From a checkpoint of a small transformer trained on Wikipedia.
Size: 11 layers, width 128, MLP 320 SwiGLU.
Architecture: rotary positions, untied embeddings.
Training: 149M tokens, 9076 steps.
Each number is 128 + 24 x the weight over the matrix's rms, rounded and kept within 0 to 255. Layers, rows and columns count from 0. Numbers have three digits each.

# layer 6 attention query, 128x128, rms 0.117, rows 11-31,42-63,74-95,106-127, columns 0-63
126134135143117090077076140107143136125161107144136171135129124178170113129121147120112138123080118099156125114157098156142094089133152119112109152152158151168128102130106124097144139167093159
133110127173133129111113144110089098086104096113124092119125127145122097150118125104136128135130121163124145141135135103128113118125149140112127121134097122121151124133155132165156128096093134
180171166097092149124181105102177131040134153113117136107105118172127163133108149171102089111117142095141129113118083179121112133129072101123124124115100083121063133144094096123128114125099134
141150112151172130108082136106146123100123080124114148151117132101146120176139123134098134127177104121125083098115112134138096140124158143146163146145099150111132140117108136144130077127122115
140104155127099154123097137105096137137132118118141153091099118093155116176100111128122121125158125096134127118177162105108108130112115102117111174122136125121126108110169142129150111134113121
106160102129147075142139126146163124119116155145108070112098090142076148173109131143114120146135194083133089146125142130098126142130122134164113106125103177118129130116118122118116106080102100
159100119116125157142147125126125121125134157106137148123169142085155136089153107098153122092144091160124158128182147135148143102132111138086160184125109082098131120150111150134143140133142149
136158107090111099140166102146130148081092128122149145114091100137097117176113162139147124113115143102100119128105140096077134146141143135171126098132105171095144123134114109143135116136109131
152102104144107144129162138139147118110180159158134102127151148131144156102148105132089111101108113114150130092092156131122143111162087138109116170151099092125165137163093144109097135091152136
134084114162119128094087164132093134117127155127124122131109140086176148144155123132135081138175135132110114107139103132135152120156137142104134105126128092102158131131119140107140113130162128
122144136099109165150129120162135102124114151124124163138151156134161157115135158111122088102101164104158155105139180158111115097118095155077112128126135133134136132126123114134127113134157122
130108092124151132120071184145137138143082169130121083165135160117150160138159109122108115136159115103156066098183088158117127140155128135093156128117146115136124109145126135092150100150159115
132088171115110099140076093125137090154122106155088121144144125121130100140134082104153176137072071126121163119151101150152136120159148121157092168125143096135121098147159130134155132116149091
152147128140146126084125097142092129133109193117111123110147144125112098099104094122159105123150140163140147125106138148141149135115116161092125131113117142092107100134153154125127119120129169
158095113146129161085119105117112142125126121160182109108152142147119120099104110123105102143164128178127098102164118090141168145114205152111144139172095159110124140105113165127064116114124146
143151131090121120173129118159150129121110152150120115163141151104115127088146121156119136135148126141110125156128123134101132115099098120132141140138094118099115163157136119131136136132160101
125078117134144136070108101146132165138130134111115102116132127068085108123116127123096136098169125136093120150150123100128127124104145185140148131097149131108134125127129127145141097137160157
135113084091143119206112090112148180150099152140126094099158104157139124124172083160134128163123169123084142130129117129136142101131142147139141174120169094090133163129115097149137127118146115
153158124109127115118091133098113118124153108117147118136137131112121121110101125098086120150131151128115132135143127138137129155141131117182116162126077161141098134131142113113128124144091123
150129101113144131144140152115113144121126127111176091109109106120144114093092130111118143118116166121093146182079125100134151156131127092153122084131114162167118124060120115112133111135119130
131124136134146113120107151123134105159123093105088119087101132104102104173157117123119123099131105119156096089136118139155104111128116147120149115095107138125124088133139156110127132131175102
117120122088114170147172080185168133176160130157094121114103120067176108174144136104120156180111121121116140146144100150097090153101131120123109141170092119097091180111136119102176133093161107
124126137165099078158126106091147144104141110123116135123157176185129087129096135114161145087135126113123171097160158132210095043128118103115100129116154152151157093129147112120131144178115150
110165115141189133136169140114126136067114147109148138159144153184104143121116093118139091106124087154111067120085072121080085147140166121141104108124117172129125130189130106211077105101124123
163129173170097131132157146095118095068068123116152118179100127169127114155131166187100110111135147135156075096124092167120139162106167102126169081117091110135078085068151117140172092116142166
175142070163139144141122084110135130110181124083178151100108130107116123164113154125096135119145093109106170161069158072124117134117146122134088152120104085136138142110108134156103142152063123
132122155171151139149097130115133102142099134130200156143103106128174113158110180166119131149131118142122118138067149132116137125102110092095133106127134090102110103115154165198139090146105127
132124128135123111138131142128148128125120128143119122117142129140109125126124125123104122131125141123132116126125122139114113144117126136141124118119117130142139130130137120133123122123111116
135112119109119145131100113115097146140112133123141157133118112124118128133133142123156135127138110131129163131135129132144151122138136104098130140116148118122103132146134121132129107140140163
114138169113104120139139136117100144143123123164124110119096135144106144168132150124137126137155116106104112144121131100106121144107133118155121126121121134137146109096110148142148119138104147
131127125134135137109155116147113114127140160132144146138136147129133149121144120131124118136153131105125136125115130142145118093140151128126133129129125120115121123100097147137131148124139122
130115086128124144116137111153078126109152160122144115121140161112116146120132140137127076111161149107124164124135135127157162077148131139114118105121149125111124144126117145105132134130148136
132135133138128153124111129131137118121136126122129113124138125149128144135136125135118105116128160114120124118156151152111121103124092155123129119122134126129146139157114114124127131120136110
147117110103132142091109123162104127130144143137098120130152169120120150100148121109100061132140128105154135115189138122149147105164112128091151103154147104132126133150099126120148124132143123
162082137144118062157136098088103104167143109153097135161127136146164111123145147138146142116099084126139199106124123164162125127161081086107094165120108107137078103164152133159118134149130108
125144128160138142102095122131141094138121136129149144092087110123123110136112126161100124169136147142136147184135182150122133095094153181092125112133087115163121099115146166144146130173109149
141125126123124178092155093138125109091137105112162084089148123111136114073049169132095108119129162204157101122155174109206140122064178120166121076134064175115084125104152121133076086150098167
155124127090126117121121143161138100125081119136076134137153128145136165157185120126122121179149148095140111128164118192091105169121117104124162146116150122086112113110111154071169126161179094
163100091157138111095127110088156177144114112095090127080168120124107107152112149121130093129103110144132156154169173110173156128131165155109111159106175134172154091141058106135158077153114146
117124143113122074170176088108180159171101169105154136130153152150144114105153132167110161117079137172099171158080134104146130122119099155136106129130127089156124138134114124200129170097123107
132167117117210139141102152075153136151188075152151112141116148144110165163105092089092096145083141138110119130122121133128132210117164093165132141128115143175083110203173155099086151198087121
144108098099138104105124096150113140161101127148164117132117131101161079093116125095139120126154166142079149142084120098151138143137124095168114061118147168131134149062152146125114096142123143
103120137129084132105134162085150140123147129122156075091056086089140130122180140140124119083143122134114087129118062107106137068130155140122169112114107118141122178145143134135120115153160142
125112131100147137162145135142139129156093125165131125130083139108097086165156114134158138168158098144079115113103048078097115171105111145153144131142162145090098181113130109128129112106122131
145107149112133102100086165085213118137082103132127150107145139172184102110124144112097148132116116129153082127163114139170089087147105116126140145142176137182136092126080142120140133173122170
138147119067186134140123101121106161064118168104116143150134122146127123153109112132134099123134159165159122124168122148116118167111147154092148142142115161151136139144097117160143141111123175
170120147093098143117148138098134113102123150124100102099139103131072150099132148147130141174141146104152121127154107148121151156110087150079150112133129100112126117139104118097143116107139160
140137128135085163135100098103100128123133105117147132110081095118152100172097144134116123140105093146118122113109100100117120114138192124134143108134137129136118143098106116123107098143107122
168103118115133147113103132151136118146132109137157154109079117091184083168123129127131129155146153146119116129119175098113099124082109102107129134118131085087140123118135128155135101150103154
123114139129123135137105125133119139113138135105132149131131136113129130128106131140140126139114140131129144137113107130118121131123118106130139143126127130136112130124121140140107123129130116
130127124116141131133129138115138118130125153130134111122133104137143131154140149096143127122130103141125126126133129138135110109114121140141138147131127140128143144118139125136124129145137127
119119120120135124130147132121115157102135154116138134133141132130134125130122119138144134149141133119130124125142135153112110117142122134115144119116142132125132125141108126141123131111118128
116137131143125110128133127146132103116113134123120125125121123145134138116131140110140145131120133136109121119149118120147113145124129135132143121116142149114131116121126112118132160098126124
118128132132116110136146145139151102130085131127127110132141140159140142120171119110116127115136118132131111104151121144140107113136093146124154129141126138129151138105135123138137150113164087
152114116109132154132105129143143139128129122127127124115127128093172129125136108114115075132118173112144100148153150162105123130122086133140143126148126123125111150130126112127144114117125102
109117110124134136129074140135126122138117159114130122119133191152130170134148113112118089108166122108132104115160111134121123109164086149079171105144171118143154141134090122100126121141164097
122095113113118071142144095130108081143127100152103190122134125150143139136139151149175143105114116131124220135108110110149158098140132124085072119109122117138122093169163141160154142125138124
132114143170141120102171115134115129157113113138132123121132138104151074114097120107105169132123149125130135146115163136141159141097118134119110135174110123130123097125139137136127148133131140
127116115141134136077171095107111097061115106104165139120160115130115115120069165114126111111146124163148119123102148113180121153133206106175099115101092152140102090099140133138076068156078162
119103128146143102125181121167119089116119120112093118140172137117166105161151151133155154119091131134165181130131187169143108109087130129119125088120108118116119098116185182145170145193150111
124117138175151113109124117115151156110142133122086132154147139126146073151084175113125148134130104137151152116158158114165104126129177146129133106109098143098152117151132138169122136163127137
129156104135118108151140094143167165155151127115086092114196138148139129105134091138107174129105161101103127171127126160133104125090157137151146170094089099093111129146160113136140122116123108
141131105133189153151121151103093183147150145120124127139148144117085158137135106099112093147094156145133161180125140153128199187119117103132110128135123141161120132159147156098115127120131152
142140106078169185155119141160155138202124153139146096107105154078152125100148083094058105142143169150113105138095108133138170124097121154163131132178123148141126180073104125080132116093148108
102124097119115103108096117136152142156144123097127131097093129113193099143142135136108144122137116094117115134140111107128085093107157135127139112106137084110139126125125143142118123149165139
150141131150167135128146111173147123166120102151111130134146103120157150141163129148115170177110111129114140166134119108082141166126099126130113128161108120092127156163133090165130165110119140
067137102104099098118096116124180119137150084124123144155116186164109138127128102106159126106108095143092087143150152143143064088152170132145098159104143153143164141144096142127117158101120145
141120081159118117097127096101132131135128151140135181125128126132152091180080143132131147087156089207137141141117113099112100159125155118165106073131141171145125116106143097173122131110138113
143144163146104124140167102140155086071122122147141132107139083155081127102178125115132110103137113133145119124116099169129124123132143115131120084175117114112097091081106145145139120111145148
166110113156125140119085108124136142099189120140157136108103120126089103191112146113113113122113103121130105135178126120127140167139112135138126148161077111136105130098103094139103090116110132
137125173175145149132100153158125119164112136124192112150078111098154158121132144121109126155158114112137094160117165136152096127106114114136123157106104154127109117117132127107143110158101132
172094202170092080055144189166103125172103087091090151124103121141077093202127116160140159168047154053226170138174139219135086196070086123168146197110110071131112095165127156150244141100018139
101115077063123146167069061100089146111111174188191097112129183108190167116141095076098136116159143187116114066087119088142165142151142159112115123165167134124132119141097094125126077107147151
160134113111110132114156133139117101156120100126111164086082122147114133183125148176093115122114132116117122141163158131122099136105164120088103154119107088103138107110133114163184122149100146
114145111129149139125115119130135150130171166140123117124139151128181161128121126084107155100208117141072077107060109090127087128152139106156109121101165137142176147080124172124090147119186105
103136117133131136153098107157115168096140147125134108131156144097135170161111081058103077129173141122119103098145124101107131138150103119139134130131163082107132122122096133109114150136134088
114111138095128137143137119135145141163135103131165096112138131112133102111141098093123118151112134129156153118178175168113142105127098174105138158126123140119131157137138144147146103095144130
125150146101133180135097150161142165124135107130118107162140173118106131121141093096088135133171115123136083138163119135105108141131116131129154200147150106122131152141111120114158129100125140
121081101143126123109133133128073099137139108168093184174117136153163123114109116149156161069092085139163198079116149128132137099151130102089101177133144141160084111153100117149140119163135142
121161129106162161089122149136169152126068131134164120101109110126118091109099110143110184136105142157130101129068132135150097147110173137152109140143117158126127090116177138105113147146143131
125160125121122190144129122140136142107118101121128111092116145124136156154111151146131113111125158185124135128124151121171129144106129189112152129112080161123156143140124144144129083151128162
128107155129163121164124136170133104123098134167095060208154140156141135138129146162163166160127159079133119139101125177113130164116157117129144079111155109120093081155195125082141121138152116
114111096131135132132127130088124127117114144101119147116148095124138135126116145145167109126132102115138175151174140126131158137131157144078120101092139136141154082148149146146116123164155126
069137139104137139154131106128154118152120112121132114119143113143106147126139124106158071152126142129127137141117106120148115102092084129129139156137118103145112130147121137142139155153139112
135134114131179136145110150093119152097170119140118134141085138093128160139059127097096123118113152144146143125110141125125187170118140117104096065134107135151101116165171138116107092146147141
150113088093105121114135098154172165137119144098171134089116126113125100152116142077135137122111134136083114160089143124152121128130153134178107064133116156135142160069114085140118112085104155
134124141161100122077127131134129166103158099100124145076110134090105095165137115115168125110110115106134119119131126089097144088122137151128110152129119140139132160171078146137083154154153123
# layer 6 attention key, 32x128, rms 0.104, rows 10-31, columns 0-63
127117110114121144176162112180112170139099124129109134151137096083131126164148101121155172150150122156107129154066125115086119133107144150153107171140131127129123154095148133116156120103131132
172138131114137070091181167130155121141189141088095144109183126184146108094166111120162087111115146093134135149148133142103081081163096100161129138082176163161150134153116121112136153124106126
112127118100144133128134073111086130130133127191140072150126162132097144145087126133106134058096087170132098085166141097161142108130165106116106130135128136162128117138114090117095100128137161
122180116119132150187121108118090120124130109103121106135079180124151110195089164137135162124147082081111130177148125092141106106137151122116136151138130143140125138163176138173151130111107102
136125148115121127128171102098123140142151144154146161105081099079174151156123100132079053162119137148128133121111134092195140133117144113113110103148168120168097134154105133110137095097082159
164124138103132163105108120169131084130121095095133182100078144102130065140119192130103092114122105151117107153133152106125172128120082141133129144156143109139109148119126172156103060115065130
130141134118110131149107125148123123107173122131127150131122138104134147115109127123146130154139143122131152135126139118115136125119139135134125106116133133134148114122125130128121145128142115
137133154138124119104158147100109126137138129134146107150121134133122107127137109143121144124107116115125116106122130114147126119133166119131128123139118117120141132114129152114108112145135104
113158134133120105126115118130125171125135136128119106133122126105113125133092153117134132183151125141098141136098120128139153147099131138157108109119144140146123137120135120129161149097147133
145099113128123154130128105122105100135111136131118116133139135133109125142147129150120112129142129150132127120117121109142152142140135128129131112127139121100109120154126121139089116154139151
115100148103128158129111132128140124125109138146146132137110118149128110105164122132134104104133147126150149115146103137151114111089146128102105111137140153123124165141120105138119093162141162
103092131136144145128149127116146156134117155178131083154132180141158123156126130119142120097121148133145129126104073136132132127137142119159146095120105109075137138131148153137113097144149124
104095149111130131116114108147119154136124196133128109158152140080153153129176103135141101107156151140147127090124082137096140127103146162115147114141138138072164161139131093131124103140190124
161138110137124115155156158156125083168143057114097154142203125125136153132123141130134126155104093101118125144091148142113161130115136087141106131119126111167093105154145151130109162094098122
132137143123126122121129081095184108120093131086126112062153098132066162102126121164102139119143167106112124164150189156128147155155120136125131147181082110149099117154123137142125126142110097
166093134139140118111124107135111108133152154170149075130167106105148104085071181114120091134140151149154150119123134133203128154072156123160075113143125172137118108124147112121067039120069176
111100159144085091132078186140085104089075148089123133125051083096137096144106167174129151109114146092124108145151131158113116154083083099092125133126125108110166112085133156127123135145127150
158094124152167095088106118119128108120132118116065127144168101110115107127097125144095097139125147086147117112120126169143108087120116113133137077102105114104166104171087125135134067153103168
121149130128126101143109113114170123123091151093116139136195156125125122096210099186083183191135093144119153128105114138126157114129140139109114196102112097094138129154138095162110158108148149
132149090128115146136103158119122118144118096131129088127141189151118200125114152132139087156109148139141128119136139140129140160127162093122101125194126132164141148126125096095150109141128160
139140127128122147113127089147127146147093117142152093135178143073163139107140091146135161189135157147124117112115122121125140129095141128172098132140132142074132182075116096124110159104136103
122091097168138115138086125120112159164130121129118123142074105128137152105157096100074141116114092171156121120180081120154165167147120141168151147127146137125174111115108146073115107163181093
# layer 6 attention value, 32x128, rms 0.122, rows 0-20, columns 0-63
111138109125180129161148115161120108169141118150122101126161154109100119157123143125148097111163099110077144152145147123103140105099136133140097131143168104145137170147135200112097118140134105
100137151095109120159105120105170080137136115128098152134139150147128113108136133114139166128152099086112142124096125128094111107091140103187142126172173105108111147103093107138160169133116104
085139105122097155108083121131140139133156141119127114168145133171159102132116113126140135124168129116109150106129133139105149143095140183143076142168146108155132162169122158119097124157115152
183119143101125137111111117126115159131156125098108169117134123117158095115118112089127139133149116173157121109107158144143092128103103149129135104164122161136144105094087114136123116125151110
099165122117104087169127123149126145078106139135113101176133107153139129154144145111139168109146127104135123108114123135104091137074103081121138113136068154160099129131115137104118114133114121
128154041162056112130134110122072129099104129112137138119153122120130129100106096169126142103180126103129122101121126106070125086119118123112126113157164084152115129114132134124111128096142185
129111127092140110076136114142111157077106093134113136161178131131090130105126094101155109104121115140096122118094137108116134136102088099097108131159147095171132146124115102134096100100138126
155112149133084134074097119133149138112095143157123131142131124150119140112162146180132169127106136097098133145136139107181172134158109125112130108149154106115128108165143123131140089158134093
118163116105135129176130151107113129132092165125162096149151128137061120132138110137045084152119107159057122098124158144139186155091133150123151149139118158096123143080137129151100111145129170
143142119139088128149138133111079127177179168139100153084079157115121157130157147094148098155155141114097143132116118093136141152158106118103122131148107148062139099115139101102116112166162104
143127092112112141182116132093093093176141146087197158088159157153142076156113090125140163149135123150155134111161111172121145128099131149116141172100105096076144102149172130183108131080103131
085147104137091116116076118156097137124165131081119110122148131090148158106132167134141147123125113141114140102124128160127086119112142087150145150137139139125121166163117127122115151086143126
140136144127103132112130109143149151080105137153153130159134154185143137120112087127109121124120155116122124146128102122099111111128122104089145114114105149118127129155106131152156138137093140
121111147105180167107129140112158178085096117129145109147122135150165149118121104129137117121088132101121123150143162116105105128125108114156086122182143120144177124124097086138111123175113107
154144115127130123073103088125130112163102116141105125138138169103119138148129134152133135111129116134094135132122104106153121138122120105102122137162154123112091129168166092085136115127138127
118140114137113111140179114130144145176131121190135093098088112141128104138159073156086101144123127102137160132154141118105128084116156127088112088112096090112110087108087103115128116162121139
170119159173148140136092102159146124134101109103149143154118179143133167139116124167112161137154108108124118113125115156126076087120162105108135158116095151170139105121084174121201108115111160
085128115159122117154101132123166085108162108138161101102148143152112123142141149154157171083096123146132132082114106124134144143142108126117111125118147124134134099173165116117101108098156105
071116093121146106123110136101150132174128122110137123124132099091143129128123108110121140140089110119123134168142118101139167137191100106114085113148131119064165139157158161093109117056117114
084171106137104116138093161103122131123126122133118142128116110153115150105148123141135114128112142116102142187135111107165146107155110142099147174083186181119160131122105149117117115116149163
118150077174157115160110167128121167100117125104081113177131094135109143141171064138142107118136135146123129143102147089112145138130138148119064152154144092118141132122140142109105111157109143
# layer 6 attention output (transposed), 128x128, rms 0.127, rows 0-20,32-52,64-84,96-116, columns 0-63
113136107155149142083165145142155098130137134158087126121125147123107127135126114132117170116124126077098151140147100131129074107144135137105165146120109077118143150109138114121137164110119100
158106145142103145101123097188111131114139153128198086141112114076123125134131120105161132093183130109107140129128138107120137158098118143121129141136090107122135126098143119125108133126130107
148162121125146112146120142120096152146121142137092134146129157107113172144129126131126134144150141129132138147090112115113123141124120133097110140151113109164113113121110114075143101102128096
126148144116133130180144106141150117128093144119134164100135112155145172111142118154139107123149166126152149131129123111071152107120071108116101129133113132136089137111138124124155126151134121
129116152119104150133132173086134132153148102097125113140103128112134147140097132149113156071121117120140082144097138112137111114112130105114138123119116137128154129077118142109120135124122120
161120149090166128125123102096074118126139139135146124111111101172155142153131114120124114101125140113146146128134146124121159096122117097122096114140119120134147119110123127128153094117129139
153100146138167085149113108170146138139153163120137140109087123152091149150143073109152128114160115106126133118135082136129119064133137106134130181159099115154123127102130100107153135150172179
160080119148147070107143129164127149150142120124129144115106126136133128125156113093128112142116158163115112129114116129121128144114167105137131120168122127114135114113101112108113138139128161
147129125132110102097099136107140108120156136137123137128127134174124144085160115125104090144103090150112136097111130143133139094149132135130110111102143139139171082151089163134124158121107163
130133105150124091163104109128119148123137130135125145113153102113150116105123125130119096109100134121138139119171146133098135122119118125134125126120137124121115145152125125112138132128168124
112115099166138120101113096132137088119108094142117110111152128135143098122130138122126142133149101127110162088123126131150137169108119146132144127122171122119125104120145154134106143124107118
093137163091131120191111137130124134112111144136107147115114138123131130152111115094148101132139153116134112081100154109091085117126075142096149141111118132155136107130144121122181139095146078
129088116127116107124123134152173117149128095094125118138108146116116102082135174124141149120160100158108114105089115140148144131099143151151130166146142112109144145112125116147105155099128133
121103087134101123115168058116113138163105119111165130147139139114127136116159112135096138147145122116094126161096098141166111108152175170132132148096114070157154126123121115167086128090106128
125138132103145126163132171175145122119141126099078109109130124141137142118137107135141081138090130134168146121114144134109136113123118095173117146140155172125090115140137141099193132115141120
115128129130137163118136167079135138135141109105091134137127121082173152134120120131091154095117118154159137126120123147130122103093120131128120125129132152115117158130160141112140145123157109
102088122129132165125144201119104129165109113094127097148113087100170173147090126098140153131128140141126124112123173144137118108120122160141145104135146165146153160084121122132148104105147102
110104084176137167089126103094105126154145133113126125143118121115143111122137076133095122119135144117106123112088145160146099138089137098097154125134149122118152136100088138131133115096111146
136119125131138155053147156141118117135156126140133087138137164151070091139157145116136134166169114148110117115130075126187114157111155130152126139124123101088116123141113134112129140136158160
135105102111161128064158141139146078142134119175105113105144131138132120110116117114119168135117120162101132112124097111152164178088172161071148129127097112115108172138127113105135122101098141
141135100126164166092110162105150132144125139122150092106092126137129154121114128100124134108114130110181105159157138129152120096125138098089107151127118122171108141141141098098147105098132136
135119145167135135094144131154133131120115135126131134163137209107121091130142152144089165139094113071131133148083146148103167144178135161143122161071130112186190160091078063157126099121128142
134133129150120127120115087135115122129135170082169154099107115098152117156109112105088156101129089125103134103096176101122134132160154120132123145120166144163152122122087097132110069121155183
125139111191136140077127149133181087146118109163107159114140188142067135113101169104114094142107134124145183166064157108071125181119104117097163164141138106181144113099107131141164085155101148
121135153109155127187148086150156120121087121138128190159139100135158152111146096129126139152105120106132115117116117097118124152122102105122126115112101131109136150130142117127143114092110138
171152187084130145128148158147154155089162157094089149106138120114154100149114155130128146137130146102101080124088107112127136164156127104147139154122125145135151147092110147103114139126159141
108142129102102142129064121085041159174166129113121069094150125090126111123085142149090081120105178136143139154129105124120162109124140191129091159126123130126113155083117151130166165077174120
171123160104146121092155112197205093121132154120140116106118154130120150116149191128122149135129070085100165109097083133138124140139158171126134173120115109141133123089096106155103157120158129
112090156147196185128163167154162163097114139153178147111182156147134122111129143166107159168100108138144116120125062145119165178140150127160127122138094145100180127088117141144099141141140145
151184106136115129100093160152110103120128092139110112132106154166110160102149167115118140119137085123107140113081111159113152129118138133146109128110134172156176121153100170107165131127112162
121054094092131091151136056143142190101097104118130116161172140103209110126136110118185155171113167107135157073150134156122186151114092148132136116128111117133071087147105109094102140103085133
143116069105113118122072141057096149156144079115122100118086118117139094136104115154114049113125141166161182155142161121122168128138142134122122111115146148162111105167136139181137170116174132
114112152097132129134099138134166116102133141106107151086083161139137117155131157095113110148110114107120128109057160085114112181102133133082126135118143112125162148079108137110157158109140106
141148113144114122164140162148111134158140138156095113099180128101133093085103143173118153118138160162123083158154117130115164114143139113162117179120148137110169126135139150151138119125137162
115149129140145104139148099140179082165111155114164138113128111141070186154151109117135144114143123127098101138117143151111077078114147122140172133105118079132140148172139110116154114144140108
088082098168174151150162156136158164120118175108091086074170136126103100126115133143119128160086137110178121167091124094114129141158171148166114153131106140168177175094097110111130142120144124
159115135120110142115143123138138151121159092102157102157133147091159101124137139165150167129142126121110123099162126143149176069166141135174074118090156139159142145120126106148112130074106114
099117118137098122133110161139067125132114169102090172094181098104146100105098115124131106142096136179131145136157136083124117112143149153128103130085133138115137155054123129146166094141126110
097087115156156181128151110107137164077101140117151136139125124128149123161136116136099130164088118132147124146141099137116122147121157124123141080169115141149147150101127137131126128112151159
132049098138185155069120166127155128150147082141122101155102129184062087147142132119120046154128118123190147105161122142148135208102144133143161095138100086134079081117138107117123140142145121
154095082088142119107155162155140146128163101173101128179123152158089124115151139144122088118149096111121163102136092116135159233094136159094076110153067066114114160105123166107139173083106101
167145104127189140067135094152158175123095133094123074151076185160109121140154154106104114144149120051100136127105160137126161169156114133167145121119125101172136112167074124070122124106104125
137157136147169103118193135133107126114143120140090173129156121128146126141170136156092155103117162119149127143131115139122114114121109136103129129111138122145119168091135111148132102138176119
108132181139150185100128128148090133093153140143135134124114138085148107179162111138101112090153139134071122147125146130139159134092128146140087122129089143137133177121129117115118099119135119
136130150121122137135139151114127152125117121116100150105121162085147133152159149133113158128109150121128143162087102151114122119108087127118117099126118105142109154094146121147125144108158096
117132112174131099116098071129114062120121152158123166153132154212130142135179097147099134122074148098121120105121132139072150146126113112121094122101130131106092155157132195165162092123147080
162112134144108146139123124096130135133116111137130132087108117085162144099141109095131150137156131158138094132096146090147140115115120168139112133148172130111139108106106099086113151124102122
142180121158147137136164125046143164163167132112159149079105155121160133140174139114101152146122130141150119135114132157165127088123096099120094140118124111155115115054119103130134101098146105
127170101153139135101157122099137132133158117167134158134100141141156133112147104111083180155141130135118088137077091163145162124113110119138135176147106115147129087097142120107133117126138143
117119111111141120155127160138137180153144136115113113117118108134129145105104119102129121133166141141105141116105093094141099155113127109138159142154077157147109136090131084144104137095126159
150118161126144117087143121189134076156123126161107128166133131145154113117148122143166159139102106105164102140125132130123120120145130147139156132176146126156155115134070106076118128139103125
136128092139133097117138150110138129092114143126097119125185108186114164143082151120148094122111117131139166132167139164102133116099128172102148105109110175146136124179130174156154141135135145
088105154160126125110112099073133112150142133135111136126126120147143136098168147167153133144116182104178153166159126129105151111164100092122087130185154125149106175084132122162125152116154099
107123141117125149153098137133135125106143147137115151129101156111136116183105103121094144125108144097119096141074150142129093124124135135094123130116123104140147133138143105116159149114143112
158116157152148138145121161118115130161129120122119099110108108080135111066152115128119154151168118167144064134116092110170126130085115118174114149181095142127107131099114113097112081095148128
084136098114110115123121098108152135166082149109121124146118179142094135107171146131136131168109103126142134138090106160137137133154111126131136160091128094143103103126180173113108120146124141
113114127128134144164097144131151163119163105114121125089095143114130088120147091111125128138130077112152112124110141109126120116109147122153104130137122146111145134105130148108127144112190123
107124157095121154164137149101089185130086132130086107138094122099113144101141123122169107131193159159165169160142115108125167125120108128184106128157129119122079140125185147142122130138155128
127096147127146137114130173180094112095100131186126122166139140087135104105125112151107127152120154149084121090134130098170138205120150157172114120121089128099134128100134146097109116113158105
129126115141140144115148102058166179157120131104127144118101083136165132106121170132161122153163139178142141154141086106108130130101102087132136141155129160147109122088116104158109169149123166
132117153112115174103166143166151168103133126086152113105171098085091101139055163119135117122126115142115140127133106130154121110107183168110121119099120119105142094137115097113169160161141161
140118143130163123075146128179138089138098140119112135107133097126147128143071124114121155115127122128078124089126111103128100133126183117108142113132079131137133154127108092127124101114106159
108159124118122104117136148110134115129125147121138105119137140112128132084109163142147169157118130102134093135116108162148119102149140121153139133101140106138134103139144114127112108158132148
122157121138148131112135185131115093126109127133093155138109132181139151147127143099125145149130153086136136127114136149073127179170153139093125123117115133131141170117118137163132119126093083
196125108113108121110101099167120155111138109060146118079161115158154147137088110112154140136126148117112176151145125132108138136100104164100136127126094123162143139144128106134132096177114135
136126097166140149099143135164111128151110111123114123141125162149123113183124125129132122128142135164124099093110124117102117110126125137108128132151122123130144101117087117150102094132171153
104149138127080126110148084172151130089101148129121114127185138168134134139144113164123138149114144155147156137141078125143145160107123124100120108132140107125104138143128148151141098105141153
098131135127118140118144156100120165112159102123124131160127149144146132147116131140120116110140113136145069109077113116119125141138126123161124126133156144112155102135070146081090137116157112
137164148128125138141109102096088110126158142135143156139151150097147114109147138123123150111121116113150167135126135135148132110126157139108125143125162137169142132118146136118118144090101135
167117140128128093131119112185172123124143122163132139102103118098108163080133155129157143123148142080101128115123118176114088114165140160115142145135082073126134127091131134133125165076138148
154083173141147089131116139218094146153124149149151137141152148106094129120150146113166136136154131105118106139110130112126152123148103099142106163134111099143113120090123137103091155108161149
112142130127127168157140117115138096116121157145089138131127139095075113085107133118114117109144078086109159092093148130146143096106119136127158112109180130104106142107152183093179142131135089
148127122134122140103168123147116127126166146134128109138104096092177128103136167116124136129113107108163136088123139102119133172143153161109110132131146134155154155102137091149071111103117142
107135083128127123121091131131117129117109107100142172087122148162174116155123100100120087140148121134124122116105132181111165165093125109137144118164137147123087065172132174182146163131138116
090111161093152150109106123141118130144105152108112165115113140135123122141094113117146094143148135100128139113117123130108115176105094140067136132136114109142120125109108167162151145124140112
135125143138140124124138126151127120133139125126120157111147136123121133099134105133146144119143124143119076139138125115107130105137131136178123132152128132086135125135135157132113135157143140
149120116133091155097153077134150122173088123128157139120139107140111139122172118130124117088117115140163149136120141115152098097119098120160125120138121143086145138116144083114129101097119161
131098127101151151162145094183110100183087144127088134132128129103129097072097118099147131137087131084113141151124113106108148126136148137116113122127145097144135158114147119116138154137118119
181113132133119136115122159141109161123142113114137122077121121129155180174145142116152146120139140145155088108130151129092124120155103107166099137130116106179163154109158094080079102119181148
103104142132140101122074153133095114146114115123154151092141096111125132132081104143151135128114160135104140123171136104111133133144152156162150116137115143131164102083098139107137096150126138
144094127118139168083136128126136156117117139126148130118124095075152133136108149101146105136122135089168191140105153132118167129096081119128129140148096139135141139102156170177138143107137145
115127107131125165102127124139122139152147126105124137150148123158115114180141092101120089124139096196101084096084131131124088127120169139121123134143102109103117116148106094098149146100139125
133148141118130101112114175123132124111143088146101123139132161126118147140117097128127136139123150154139118105154110084151145161125142124129121127129111103112090130120119136091144133141109132
138161152151146155112199105130124122161092137116165146118125146184134126144108099107113100093138130110182113157117126068123165124163114155176078168173149163102123138092135107144106115111119114